Weights of a small GPT-style language model, trained from scratch on English Wikipedia.
Size: 15 layers, width 384, 4 heads of 128, MLP 1536 tanh GELU, vocabulary 2048, 31.1M parameters.
Architecture: LayerNorm before each block, learned positions, biases, tied embeddings.
Training: a variant of Adam for these matrices, 627M tokens, 9562 steps.
Each number is 500 + 25 x the weight over the matrix's rms, rounded and kept within 0 to 999. Layers, rows and columns count from 0. Numbers have three digits each.

# down: layer 10 MLP down (transposed), 1536x384, rms 0.0308, rows 177-245, columns 96-191
# up: layer 10 MLP up, 1536x384, rms 0.0307, rows 178-246, columns 96-191
down177:495482513500476551523492467507481536500526479502509508502520521478496521526502512484507511468483529505541527478542565486475514515516534450508537502493462512507463492470523471541508466514501452531522482526511526531468495466518492471497487527495477499537542578529491494476522522511436499488
up178:469501470533502508456517496503485533478460528478478480553473460513526513462514514515516547492517484510519504488524535485465479489521506493505504517484465455493511523512496463465459516488486544511504533489531483458510500510496519537493483545484472518493496515513508495484505531508515494508
down178:522516557504532465469523498519518508521501515519469484483481509485513483483515519500519478461503490482510487494519473494494514493496478496493472492456482467492491472505502497473497498503489510492485519500524522486511490480529488502505506517545497508510487509541532512521509471483458517512
up179:546481493482553522495468515511494522456480490494511482500491463513508503548515517485509487519533493518552499494466502517470491462515503490488544508521503466501511469475496483509476509530526515504498485489503528483442487520478532548458490538510522507426504441451505506493481497500498501493
down179:521520507483478461505503521474529530500526522475501520501487510478482508499460493451525460467489526497481522537565492518465463527500506467508529457471464511514539521498537468484503515480503475452537476527515489478474494488468453532493499504522482535484491461534500518461510506496484515497
up180:475478482489503529483518521480459490496522496493483514518494506535488493505546501512501494487484524478526488484462500511444455516480512528542498520485494500496567504486559512489483424494532530500483530486511517514509525506502502533503487508496500498472479491537504469523516502509511553463
down180:490480489495464531484476513436545512479528460488568497488539505496494495528481446464518507541546521517510477509508541508542526442463497513505503507517491493557527500518496532527514521466517510529476510458484483498522516514463456499469530501471499470496512480485513497512477473511491505487
up181:552494445506490485482467495511493549483558500540498482503529513511474540524548517511538522537551513503526495488491518486486511448510488508505496488505472507484526515504507505496533507507511528549528505511527509502469506464492487535508500532499510475493480517499466513461496507472496480488
down181:470490517500502525542491534484503490487528514478486508532507485545521478545465467508474497443500550505472485525546456502522465503464498481503497522492515466440520492489495512506521480494496510492493490492504530503454512503493472505476475501496457489481478484502534521506482533480497520493
up182:491519488490522537511554477494500474527541526505500494489502557562503517463502501477524508476521484549515494502468565505473514521489491486468499476511505518552515505521528480465532523526512471526471500508490465517520479441450500488494505486536444487459520486504538457482479492518549524464
down182:474481504535511537508488531492485474499491517497509448514498483491507471527498517569484483509482522489500497481509543496595520528442535542487464546483485475461545512488483523500484488499483491476506489484471503497527495513477506521482448476462520504526510519516424503539488497496447482495
up183:478435539532525499490532486521464511482518482498466538514571535464487501544478549501528510491492500492454537499490531494486484476457490540505518479538496467528541488515471550433521436503487492521527566537493479482476494477506533466539440511507513514507502493505491437532478520502526500520
down183:477527519506484508508486499534530489503478455502526503485510550517499504513498484522516549492532503496493525500462501526479527485515484529504481511418535522505507484496505504488490467493550508512541499493463531510530535470545477476504482502468443489488523507542468435528464512493492464497
up184:493518482560514511487486468470483503508513526469505545551537516527498485523518516504514532506485474511509496530518504502512495491525463505471482470485484504451530511494466480472451463506465511512483481491481507494461492530485543460524437493507469499503505451517500469490478526515493507501
down184:526512515547473492477473530496465497459505514472541542532488532507525494508463480500532500510517485512493462498516533519495465475500521485492560480489510489504455536508467487508501513489492550507501532503480468459496469511500498550519521502519535500495466520524521487490501506479495504464
up185:442529517469510493445506507542500513504492489495543522483490483545520494496511502527495463511531501520563502510496555479463456508505501496517515554482481482447524486460485538492519514519464509484532506497537529489524467490472549480484471523546458516451475471452492502495508484478480499549
down185:556488493485538477485502546515498492516494551503497502514502512488518476526475515495500519491517462529506510506514479515469451509498487556506535476498477475504427444507537543442473497530485490517507450488466522517453522491493468501467507449544502537452473515499506476471529541508516477487
up186:524469509515528483552500480542513481491496526499450533531494523509500527460522523478478550489561497475462511514517486525536495459487521490478496512546516470510537494523464502494470499536542460538510493483541496514460467478515527506524503488461525476513489504515474472540510450500502482510
down186:493511502509487503497496442517489502525499511520526506459458511481533500495469480481436490484473561509491533534482523500496545527536468481479533535473516479485506512521517494507526491541497498471525485514536461451473511537497495531522530457428448509489479494504472494504516502541495514510
up187:515535483496499482490502474466551510496464493527502481502503489489500530519538507508512476491504497508510497538502522497505506476509450533511509517500507484468506497519473534500492534510467508466504522518456510460531484471477505488474462501493518522462522545490479480547492495474514502498
down187:495504506514523529507509495522504502489510500484534507461514505501518466482521517488484527506499505490489462539442505501483455504484498528506500500537507545506485501472523524514480484474507505492477500481542496535509508457519513498488546500539517478490500538552457525519486516467514518540
up188:493502514498505556522494535495445521483493503496495538452491547487496495489500468478501500475489500517540535517505491474452509530463538490498500528469498494482514494531500508505496500470455551481513484490513479491511543508514528510486462504488450524454472476489488476532534511518481477516
down188:485476514513550526492501491483494504507524508493499534486492486518477521491462504467535513494489514463484481487447481496505520507491486459500498536466551512506526466495455505482419485521502466543491486474500511486540479543513463483557544503487525514467488513506518500539457518483530503492
up189:512500518501513524486481495488483496472497515489504474512537501500479514492510560478473512524489502505487473513500507517512480466537461501534529495486517484487518507497549572549500534516494533474468516499512520510504487519467491470494518466564518478467541500523464512492489506508511512487
down189:517505479499489438499481548497539534507502514488519499468493510489486533497495472508474519514534532517495466508463494522511534508486565463467564530485490500531493506475421494501513536496497499484491493496526494485524475518534484465498514514511509446522529516478534481523496507522501533557
up190:504481497478510477454518493463473553461501472509514522512553506475499523521493495502511495504509485509495490516478525528471521490523531525467460440511498458521581542474503516468516484436486504494512514492518519496441485519515512499480518564531452475485543525448515487500509510498509500521
down190:508510522501482506445476507542530481467478483489500535516493504539495466537498500502501516572552497467477540476471499496479490477468535481479478482555482505490472492502508480524483503512525517523488546502515451483521525513526459529506495466517519517507529453549487486504486554535505494500
up191:508481511459510524452503514477535457511577522480486469501517505540528553464510461481507502491515471513511505500494502493507488497483511492492480504495492474487514507508467527520489491479507478493492529525521504532439491528460472522476502529483480480483474502504530493506467499529507480500
down191:537477488505500489530529527509444540538537491490528543485501502480481459489502506481581473508458500480442506499524483498502509505544511503503473508506516503462489472547509499470487504525488528489476498499455503526499472490500484475499503503520466511530518486540498481531481497508479508525
up192:461476502510490476509468541477511468483514517552452487510529523493523528485492540509502497496490473528520509529506504466527519494515493519471499451524523502537498468476508489523505491510484486556544478545534523536494525508494487492518547515526500506483473467521526485499479514493493503518
down192:524498487493497499491464498497516511494500490496513527496500499481444464490501462469479521512504508481517499475510496503465504505502495497517523544512518450484522527506510488511493512508514512476529536552475459443486494486490500503506482499536521500564458526537464523497461471495509490469
up193:459444523455506500522478538485523488504507490497435512510487500517495515524503547494506510521483495542511481511478549483480521452489510459463482458500466497520499523507545498502502453461510519476530441559478514515500452494527513523526497539549497486463537530513545462525510481502487489504
down193:513505505480504519523497476471453487496536504494531512453534551544495466472491484489481522491466531487522466530532504522534526507477540516501520476527482522458478513512485528501516479530512494498524450496524436502464481472457505465514451442509510467490489479497482542475535464495534511473
up194:498503512493530531509552482488530518517475497518525561476508472507529499495509496560516477518503458488448523510558530555479483470515503477490527498522473521511499548491492444483536500536552529500498445505493491508468496490517528526520488536508512488483457490478496459494481494501468516527
down194:489503515496481505531485491468559556497530513517505507523457484483527556537569525481508519479502507537547459485501530497511510507519512510499489496538468505526425472511503484494497488528492476532502554482462484523513518538503530494472473518501492510537541505480521521492477467489525488488
up195:506489509471552524471525500506543464499469532519511482530525518533492464513484499528479490535499471534533427524538501513509532512529504524488444460513510514507524531532528507471470525490499555521459487568479499487511455449506507509508488527452478493473510520483432417524470536481485542480
down195:529517500464492483516528495510539506507501487523516510494519498475463419497502510489503550482494455510494439555487500530543520486509522506500505445488509519507520532482475501504502510490551520520465470478514505512472500501516528527523506497494486478492537507494499500466495517494500488489
up196:468477457483481495473508530482524469479518506492513482496522516449492498525565496499486534488465472495505542504493515547482497474513489496503496460484492474537503534494491492476532523503517472518481484513539517518499500467531469500505534530501459497478472546493513514508510507546531510503
down196:485521489510462458482507493513477530557468495506486510505533495515475505491450536497515491461491531525522478509482497487491473489521508521498525528470490469528494486523500500471495487514489533488500500444472477498500484498487487516513484489534490547530552504519486501519472502500492515491
up197:506495492453520498507530490497526495511500495505526502503520473523495541477522497448507472517509512466524484482541529495473489503518487546513467495482552478470525509506441523543504540509473470501484480543553530465510491504491538483505523489525508522531505497469493516525486484535511518520
down197:515507512480483489542551558502455481539491551456506535491503433480520493529502521471439465512536513526482497477483469529521487452458458502474550479515463487472478514483451492460492548512521485491475504536499403484468462478503527504479453510550509511541567493488486499479513493496471478470
up198:466497495500473511469520522513478494477490499498509506509490531555531477407516500484506496458514505534506484538551538490520498507517488497504472506506530518466558508510485474474517525567538504446477515470490548491522511494542509518469472470494455454478503473519556504444470502503546509486
down198:505509521472507497514508475486450493516520539527502529470494529485491515487475538530505462503506529532483490418470551479493558473515509494458463493450471498562522502544523516504494488470515515468514492527493557527491512459475486507446470519461474480506529446481510503476476488511520487491
up199:528453452513506491457537510443490482516505524527485543505495494524521510501478498515487520518549529480513491478484507496539509490493501525457491468489454543524530557497475558505490501484474536505465473545522495528497518483479508444512502504482513486485509529510504490486511530496466536531
down199:535488503469513519514508490465514495509510493490486494477505531508504501534478485535464443487543500538487482509497509501466477486523460488535516475475559486507445473511468498539526485480509494492489485484491549478547455527488520520486513475472507484489493527509500484503494488504518458489
up200:525489500566514517511493516457529545471543535470435524465509484506493515517499508516490504478504465531489467479520526495511493501497495505464508468493474503495522484513475485463503492447548498465518562520523519467480471523517469478555502523481519516440514481480511513513460520535466464559
down200:521490509458502486520471556488496466509488511485483481532476500515506496453494511528478481500488564526465535539457463510498494512481503513436505520462460471556500462483493482489490459515509457485511496500518533524508457501491495484501528476529515548533477501469520511440506531500530459487
up201:525495467479509537507516493513492516514453494472491494500526540508531483453525527484500509568484491495495539482518551500480489519446473491566513480563531509517514502505488478484549525512521500515475526479471484484513512513488492516473505496503424496502482491476501475513470510513499512535
down201:502452492522509533468468516516517491521444441486509488489506542493454529516512467498476519494513423542514510522483506482526513475483496537504484512489511512500507478504492498495482501475497483482553488496486507480508510427489469506489535510491491475473545517472534541506471501520510565494
up202:504503522528516459526519506479487546538525491498488557491519446520476485540544514482511544524491501535476506482465535494497519485497524527547480486506544479486537515488480521454482537489528479475494503483497512528490460469477510508501488511527471494491472486498507502474477494558489490501
down202:496530517519554515538480528493500495535565526457525519544486487530526489512515508523494506452516475474468480491508497506560514490559494456526505497491522524497467517515527504487473500506532506523474488505497492537528485509544465495504508496502464465516471474492476538481518537468515478481
up203:486488486522502504491519543510495473515524531533518498486530481506506505478518537500479485486537522523548561513504543515465478505512527548510470495513503455418479490541493510495473525511446508505492529528498495489552504502524542510547515530459451517522501550519453489577449453525488514487
down203:508505464478513481488471502532478500516485479472465489487517465501473455435432509480473513499543500490550505519499462494452487473513505499489527567498495500504494528476488502446532513510507533531463459497550483478524556511523533531462498495457514501530487454485514542478503498450495453504
up204:485462520450499494487495553500505533539530508553471486530534473507517497527504542506503520511540504522501504538487510520482528485478491533496496467500527487529487515546481497493508516498515534493526497513516485460495509482476470512491504494488489506503481494496514480475470536503469488529
down204:470542528455541504519501511520447507541537495465506509492483502523497510474498498509500513531446510515513513513506501529449547490497518458500486466509502504507498493501518467490482480492523540499524494489510508457505475509519464491481521513470494518531543491452513491502498485517494494463
up205:467462506504505567488458521473491541476463503502486523493516515552495539499496502497487476522509484518503485507502501489521522495493537507477499468532492495457503525526455520483456514486488531507448487528497487481472514495498468502467525536511522496461472515509490515507509494482512484530
down205:490497530523516433527504495484502480503482500486550494510492499489542498492505497488540481498515509492511500477522505500527475498463517470467474486485514485496480528513491481501473507524488486516523487500498487542514492473468510473523459524516446496535514511512489488476450531509482492504
up206:488490521491526525460476561453488525532503531488478527491545502553505493553548521479497501452510515463530528504488492522501526458531517552503421479484498454480481501498464472496530494479549500496565497535495495517507488492497497511495447505530510477482516487515540490508472481486489490507
down206:507557574456486473494549481501545472507520524514483482523544487507497543546458475487466478552499479486515507521488479514509501492532480548489476535500466529510551468488499521484505468494445531480513503476513479499497494502512517528517459500466506507471508523483541481468482520522511515472
up207:490436473511486546482515498460465489508477504505472503510535526531497458506472483496506468523524496497511480479513474501491522506498438540471479443517516515501493521503508581521565539463452522539498495548497518507497532453452502501482497506508473520493505528488467474507468456492513516506
down207:470492504508525453509515511475521501513505479521500509481493537513486490529501482447490520517494513486495487491506576512510525471486498503459479494524508464504484524500491478502501448467482556467537521543529441484534521500515509500487506505497499462470509532519473537494553577535497533494
up208:477513507450535514469502490476483469497527508542526489502476504489565481522509478510517560504474568501518487525439476540506513445452484475489501484485459508495546524548480502533504484467511484501497475545526491505500526480506519527466494521511499469500459483477519500508510490551523514524
down208:527514501515476523478467478508551538486483517523464510477511539491490530455487499464506549457508525496499471477469497493534465475506487551517474486460501488463521524510444526484532498506483484546535496466550529491458537487486474479546503491501486508511512553508481535475503514446529470475
up209:482457493471539537433488478507472499482489542507529557476519494472523468466504527499512524555484486462510506505477505503486493499496508538512482516510521522473532512526486525454515518511491508496516516511505516488489516477514522487450519524507496480446466483461488499534489493478524500494
down209:520473484485516483547476497494487494463481493540510522472484493510493479498483460499503533479520490464497484523495489490515497471507447481519504480488542504488524503487516485481513461518570478498497506484513426555468535497487493501525501512510536490440510505489517499514497485481494493527
up210:505490473470520515521498517510501547474499503541494488522505521467449523489523529475515533530518465484530514466489498549493488491498503505496514477491511480482471497446522520525492522528478517511520507505528531459510486526445518535459484488504507471520518486512500532470457515567518527477
down210:469511467497525488474508457444501515470549510495496522499460507457483488520483466500492431512506524488495496529479465515506490467547497498489486503496462477475506497525466479473479479496511494493471565497522527534512426454458509538485497549496515536462527541535504481479470466524540478518
up211:472453515519555519528483507463517553540493529511492492524499471514495453501501497517506476481548479515544487514473486490516497534520534488473496533500562464464502544530489511504475511491541465502471515472538484488514441479490467549486494488512491498484526508473542468501521474503495488505
down211:483495462507517482445517552471484492550497499466494498510483506509537521517486545486503543498489478502477470542534534500491477493468503529483516512489430495515488534512470498487415477524485488503475470529523482529518512514555486515505452474455529493491538459517506473524513492494448509487
up212:506505484493523505484505509508502523503509533471514513536488471457527512485495511516527515529518492535452549496472492492490491480528504515478508520477524485498495486545509493485503456526482503522481492512499451463494459496513519451534490491515466520499483483518496518528521531510523488514
down212:463505505515518500519523535505499476499517507532514503499503510539502458492502506486487480485509495535534462520486510522500535536498564535538484471492488495509520464484480495514495524502512520479462490505501530471540475537484537495463464495475483493551473491471496498510511511485496489499
up213:514449496518488513484508501489478500456519521537495513496539495512520455478497508473495514492494499509537507487499506505487515474518514512518508470532494496480482502520533502506530450503496483554521506480505496500500499485526502520521556523516509539480499484548506503504500514549473482504
down213:533523505470535486483482496482501501520482524468496477503480514501477469508496505523519483518498469503479486475493530501515496520498511476494485514501528514532520464541502533463479502505497502486512482530479489520481516545489490495501453487482506503517503505477508489528472507467545489496
up214:517478519482474488511534560445515472494511471478473505549530480520527509479478512500486495549535486471506490523511483523468523496502525515511472515565510509504509545544452509451512508515476510520482508476489521523513491452520513485537502541493496483523489534543459535501486502539492542483
down214:485471507502478485519500457524525519522489525513500485520519494470521500528495517538503545504514491514540459471471480497493543487509449483512455534474529525469524504454470518525537509487449516490524484506537528465474536484491504517495518507502525473537506511526546509465515506579525478499
up215:483490508502498524507505504464499552504510476505494535504525492484498499465488486517518472532495504540520472499514473477508443484514535542478535498511554508508492522555511508482518486510465562487500455531492454507539488505483497503497515487502492497500549516494512523506487517487513470486
down215:499523540500519493490533469528511493470512459475506534475529493499519485503494460505490524496491525536517473557501501490555530468505491525487504417465509497517495497519520514499488476454513518495521465517508482529470415484515491492505507514525496499444496524515504532520492522496490489472
up216:521516491500489525506477551500500531505520463517482482496502525524509491494502525504510497468511512519505492522496510469495503510502530528541516485521533484498506506513515478492523512491478483487511518547499529500453500499491473474528464506522478459502510526447496506493469508488470502497
down216:505515457499522511518492482479516497505536539488539511483482525499462523476493500485475516466527462485498507489514520522502487453484478509460485465470522465503499474508499492524531500506518531505475493457527472482519496455496503501477533489462502524471465500487518491519508458536522500510
up217:530496476498533496484484491496518501459532500502473493485513507537542513513497475510536456528515499488536515487563505460497545476528481527509514517522512460466514521507498453497524453460526452493520518481487506486483522506494528510498508540521459503505511475494471485546489507533509495511
down217:483489506523525503487505506498495485534525468502528460516489485465514518449518495494486497489501501490493503509486492505518538482492531465532517523474502501505509489520500497483480537481482512484479517497496503509472502483514472494476508486463474506495505458497483533478461491486525494542
up218:499476500480540523507510493467496502512480488522494502496528487487516501500499528514457543485516513489471481541495530520465503456458504507507479459500513475497563498517464481540476510496563516507465517527492502452459533469486478521499472513505513475483486512494501475499490494521490542484
down218:521498505504512530490486529555481519446525481548504478538490463529491527511494506484485490532447515535540563497538493527540498456507459480490487480511536527531461534494546468510507487461498503479501511498503492496493507505477524481517506507499535479504515547525492526515497468533491523478
up219:502433478481539466496471485500527479478506498483474502474482466522556558481524457504505485476509488573537499496598480481532507532487485539491503493463537540498518506553468536495534545458528460539454506484506472497454503457527493498520526525554519513468489507530498496499500485511515500481
down219:494497540541450543498447474484527483507512515525512493533495483481484532533511511509479518554522494488512507536494509508499524529529525538512508481510514513515471462566536476502473500494515534512493491521504483524507500446511468514470531525489503461506470536483494527502500492560460536507
up220:517469482557499489429518532510482462504496515520493481469513447489514515459495501484497494512483517481471514520512477490493459489540540485459510529482499483492485498471482519483507489524477493557501499491512525468470466506506571477480495495506468523470502449518487461511499522523476454469
down220:471478537489507554528532426517504543509505464514491534510487510532534441477453491535477485490485531494500472474500502499489482523486513468577479484470540560512535510517557508543513485557523490481475499487515504536482519508470496492470509499546506485535498473424508501504457506479492490495
up221:507479474509536500510521494493526451480524497522467499470548523488525471468517498487505550524548520481494553557478457509467491472493523546487479514465503555506505494523504495497470499471563519554501472495490509496449539489492502548531517497501470516460461500513498471486483482481508468491
down221:513529514483475505546483494472512501519501494510499486511468498482508488489537530474513540432496530490527491517498491489482480501481504504522524513508506497500521523521499495508419509496493498489497473483457523483501494493506521498487474483491533495527474481462478516480557508434473504461
up222:516471490492500477510506495505441528504463528477499515534499479504512487466515496555535478480502510532486503483527509477438502509477509532460460487490519514458510509495464479494483483489494501514502486506501521464511526494492511445486471479511452531526496495478446480533521501497478539518
down222:487472519511506509515493552505495526454509504510481550535485498498512519503509518502466504499513487506515511497506490498488482530524484522508517519501494495452451511470503491507506505513497485514529501491553465511529464479505511500523507545494511494476490493514562522487557525507492498463
up223:470446521504461484487495506475491468478524524534523510517457485534454457457507496484556512485525496485523488489486491478498478497476489518524514524487569451489504533518485487492499551498500526510499463488568518479488487483487548538484504495555483511477532499464474456467514470502505541487
down223:498513463469464456568515508479512564502501520454496478455478480526515460487545464551528525475489520519518448541531488511491495486533494464512484490487456496483543490498446508437522492507492543555502519474495492520529505552528499477530516471485462539487461475458466488524511494433510481482
up224:502559479496533548499564545516473510551516469535465491454479485464523447465531535511517546504491530490495482502484505521486517493483554482500514525538479500508482551533505504474493494515497537478456471517493521497496504535498466531533480460531525502525491466493468511470478516542500500484
down224:519486506510503462530463457485523443466518522504543539568476557488531532486479511465465510467524487520513543509505525500495505496537522576511488488532505525482468511468420489544482494508460475509523524461510512461485526479480462455465529539450468455528521540428460521463500500523535464494
up225:528503511524533453524533493490462491476495507531503492529539495517523524521506481523518531465444512530481523510542501523438504475493501508522500452459495453501517503473500500530482482512480517515507491509501479496459486536443543497521497476543500483471533502509492482455519501521457513466
down225:467488452534524527460484501499484500500544533467514460440512524546539464480504504486478498537556471447538484483513464516460470512512495509510476522488492528541480473467478479489509506468524507525505581500487530476527520512501467490485536513525492501510465454526493500530516505495537517511
up226:506528477499547467529539494495480500473501512515471547501485483488477514499526482528515541519483508531507545534504499503484518489506542501524511503528525486460530510520462485512472511515540521536483525498534528454524516487460480455479493499498518516469523483509492479452488460489498522445
down226:487490513467495476549508491539513499464514476524525517549495485467516485523474495537475514452547518497515509480465492513541511501470461514519464447468541451482471505498497557464480512478524474550511479483481509458582508469523520473538479452484515560531516495526472521465527493506514517490
up227:497479496487534515511534487485484482528488535516522517556542465499538508463484534563502486521484485518471492503506493515518491517480536553528459486531507492526501575439491493448509538515511507520476492545553543483464509482497539521473510559495518482504479512487502470469459505474452526475
down227:484504509483515512512462552415519536516466498475487484519511536508518502443471510499497468481547485526482513469511516512495519485528534494485538495524499507441536512491495496516506528505486523515495516555546556485500489466476510491488477449523499474507556508461529465501518516490500463511
up228:512482490503498508505474520471472477539480509545501484522468518456457526495524484503510479520493469529496483518540519526495514485478498496478520561487495449521500531515496533477520470505515482501476495510511487506510464494481516445481533502535490449484568506535525496508481472497480547505
down228:512497475477521457484495512525467498503509495482501514493492509509508501473465519513498480461460549526505504521545525508485487507476478510499492475524503508482487482477500522495510502524518489469536521512465488505519488445479534521472456497467481505532463549511497500483514465498552453486
up229:473518522500567537541532485491522530499497508505513531538492458518493525509490534553513480521509510548505522474492454503474482463544490495489536504547504467518479480497526514473505509511514485504499534531486512471479473503491509485525490535516482509476519480494483507536459477533509459501
down229:495499470450471493469500543480542494473512532514457526526495494513538498482484432521476503511503497445505454517528489502468522488505512525539491512507517529459472483515468499464512530508450506496506496484484454485499526520492457533469535500518520514516500504534537528493506487484522469483
up230:494521518473530490526529542495472540441481474472515473523471539509489521499535533491508535511509519536489474482522505508530479503499486472509466535519474467440510553491502480460477461501503478495486534466535507493421497470545472515506526525484500452511511505467480536501486476485520491460
down230:476544474504486495513499500501426513498531476498522509512513497489501479501449501511478542512469494523519524526504496514535521504517508438521470475508539518568510526513484544505483498493535490514496475476454483557544497532419489472465518517472451534515513552473426535515579527507535462525
up231:450493440470552496504510470495454485458551543523513501446488485540512496473511510526504523525518539513524488544532492499468483501481535486493500524487460488508521526493542545509477496492474510499503533539537496526498464501474501534458512474484491499497519476471429466534492510464536496533
down231:455490496512470547471482495475455509594501491515496506475486466537576547477504541513444480503497526501434455479476484536529507479522455458492516507482479534519514516488528501498509502505554500506498536499472496519536481453529494517485449507513459512511515558460484519473503529508502496500
up232:484501460497502495489468507470506539467542511542493519495493516509556479512534488484536514518504544495479521488510503505482525481506484559560486507491488524533490483541505511495476457497533522537459498489523443514474480527486490508506495457510454503494504527506511453485499516535486516479
down232:485480483462473531478479540478542479516486507492512533510455510501485550491523494550470486528512476510493505507507475500543456492507483531533479512454527507515473498486506479522475511501501514506517529481500505468512483490500492492504492553502518501513537477489539515491491485506530539504
up233:501541524504479492508510538514504475458514504482475511450529489527533508515488488455541509556511493511495518468492531529530508508513503518478501477516491528487506479532531541541541489511529499466473520500475453516485530493447509537484511482541485493516500444534493469520460525527511517530
down233:500473521533521538489473447522500500477518507516598507516514518495486482465474499498526508552485500504442496466530496501505508482508519446480482509502501519513504521486457454465474536469483475468528509480476463512526483510509499505472517490491483483486519541506472484467522507488535497500
up234:502479471501531500491537536494519483471500518478486479504501496534552512469508512461557483549533434515459487506495482486527484482545488492488498456517497465479472499539506501475495487531529525506522520490511516489460536507474552510464491514530456489514473489517462455489512464492538556523
down234:492519522479459479481553514499452449522491508532440527467543508526496520502474492497556509481485492531493508494497475515546502496535528504481511498496506483554469494493505529510521458487525485520521496517509492513491486496474544491453504520502511496503486479514511493520470440487487485530
up235:528450480541532545487510481499523516502549518506495473485481488500475515505556526517495519516517502528509499463510444549475477494525500525469482497479545516529463523584473504488540498493481443541409495509504497514494512481518470520481499555497509482486522523481493508504503507553510457520
down235:551511474515515506531484476543525543544490539462490483513485473505476550455520513514490499491515521524517474431491532504494531486502509537507494517488497463532501522534473454516525514483440480532459530521474491456456530432576493521486481521485521564575507552503517475490506496544524489568
up236:467446459522454502455510520501459461452528536511529513528537449488538506462493506524521473547508479493473468499535532486484505484472489515508485503539490506504547483506478504516517544530493510487502531506552491506476481460503535497511508448507502492487516524512471460562481500559512492493
down236:416487479506513504498479483471478459518520506477510465512526501534522517505525512491468505502481537513510522499517532499516548514504509449504519474449509480465457528509505485525550491482507503501543507502501510547525516502516461504508499543527485479513486525509506494457512499487490487512
up237:502505506526513481519500500476496524488471494513490523535501525478511505523515488489508479511511476522540491510485494462505501506470486482488480468490478478468507523536474489486513492481495464480498558498543495520528497495515473516519554532530543496497487480497513510514472493509516490528
down237:485512510516483515527502517527483529516484481517516464515508452451503518488507456499483512469542500476523492522511470504504460530465479510539523453509505525519488510502521464505483518467496551529505521479515518496423478532518512478539516558513513479454483495579508525494523512563544537472
up238:520476519500537490471512523472488523457488520520461520489483527512540495503521497472499517505524545522468511510487517513491495496478500504498508501490521483486504508494502479473516520528552492511472490519527532487449524479509497491484497504500478481498499486487499481491442480527490506497
down238:483511495533497493502508485516509459488473518516532519510511501534519496492496493512533484549490484490497539545467480514503516512498503463499498493519466510527498525479498518470459492508500518491503521499496493467500461483482481492550471500516530484480486476521473523462505517492467519495
up239:522481519484541498531504513475512501492482501493463491488484505483520502479501498534466505485530510516476523501497529500507511466472489509526503496498501535506511504499462506480448493524545530520497525519455492529484452527486490511541447512486493497477506499509486505505471477515511473500
down239:478506484471504507459479474488454507496481503543507481507490523493492489499498493478515465486471485526512470512533492508481501509524535485502501432486495557515501496501509520550538502516508485465519500491520465444456513482493510501455566518489516525502480535509482477536524483471457525517
up240:503459538482536456479499513499484478517509499492512480482525505541528468509540541539469475483505526506486482544476491520506483490459553497481471492492533500486487548529527507518488526467489496582510507558507528530503521498454506505513495498507487470483529483481488517486520484488472519505
down240:540490497460504490557477461492503496452483507513525512513469533470474492493501466547515493490499485506456529484519533483512514504488504497508507464495529507495484515468493516469515462482523493474541502511500529483499507475506554505523481531567533537495474506529501498524472599535518510513
up241:546471523531485510499508488503466533496489507495539487476526497520471520534520493520514499528529468503488531507529493509508479490493511554514502505470483480468499512551504508521514492445486510502484496504488471487502517473472518496490450467501467517514476469518489526464502488533531542497
down241:474504537478538478476530500537568468517516484533540488530515500526523474487524495475465501504513483519514454489473538519491479496492489482500459530524484503544485507516497472465484530553505504501566545474490526470522526518494463463541480468503520506488528465468492516528493499519516485477
up242:462506499502514529485498517492530492524471484436495519553489464527503498534506497485496492494508480525513488467521461497468492521499497554521517492517495525492509528490532461508489501562501515499478473538561502486479514517439522490488502479514487519497539481493508530513510504508506494480
down242:528526531504498483493488516515553539477496495489514503504526505484505505466465474473472499477509485511483525493472493510530500522448525486496473492469513553485488501472502465472476490480499481517494493465483503523492464469518513506521508442498518494490510475495497517475484514468532520493
up243:502488491472510453460518490481502485477478500497480448526490478527505552492554520505462528531503505534535478516531529505463468498504477461493492515488491511520479501512512498505542528478478506503458496518483472482478434487462474443490473538505473497447482508482517488525510518508519509530
down243:502535488524504511456502562527493503514506492476513520481554475462500504513486489506518489486511509492470494552502498496513504473437485504459479539534513507482537526461477494516507472531515482495499525500540531526506520516508515508510525495469539547562496526507503483483498470503453463462
up244:456499490490499510471503473503524494495514539485506506500542489576530476462520510512531457505479506489507518496502519519507486533515485498474497463492509470483487494464511510458489489562490507497494512487525479467502482513500508505463500517513527515476483468489504534470449507526501501445
down244:501489493485469512481484542505550573556470476500496505493535510453518473518476479459515499486501479532501502550537510519496541533496534472532522469545514443455497494472510522447483477493483497516495520456490497492497501507507508487510473452485485479459497509486468508530592496533509472457
up245:501495505477485495486503482493511518516481506492486560506478465531530471477484546470510505515475449476485537481515469519496504503512488492505493518449494536488480504517494501525514511511469510478485519472491498458495492508477491492456502492482527487489510474522493481519510506492488473543
down245:535508520502534498496468529489485523471476516487521500447517527513484496514464512530500493487532520526496462548473485523498503499495525473468519447553542499501503488483501490493542466456481464510548480470544496508511520529475506514560521527510510489541505521492500513490466542521522462473
up246:518519471527521486503541451479484512514529527513498506537516519527485518510522524512480537450481535517556531512480509534478472495490487496475497545472472461502520472524491554482502517496513520460513544465525537473551501516488490508493531512501495494454479461510534496511476463472520512525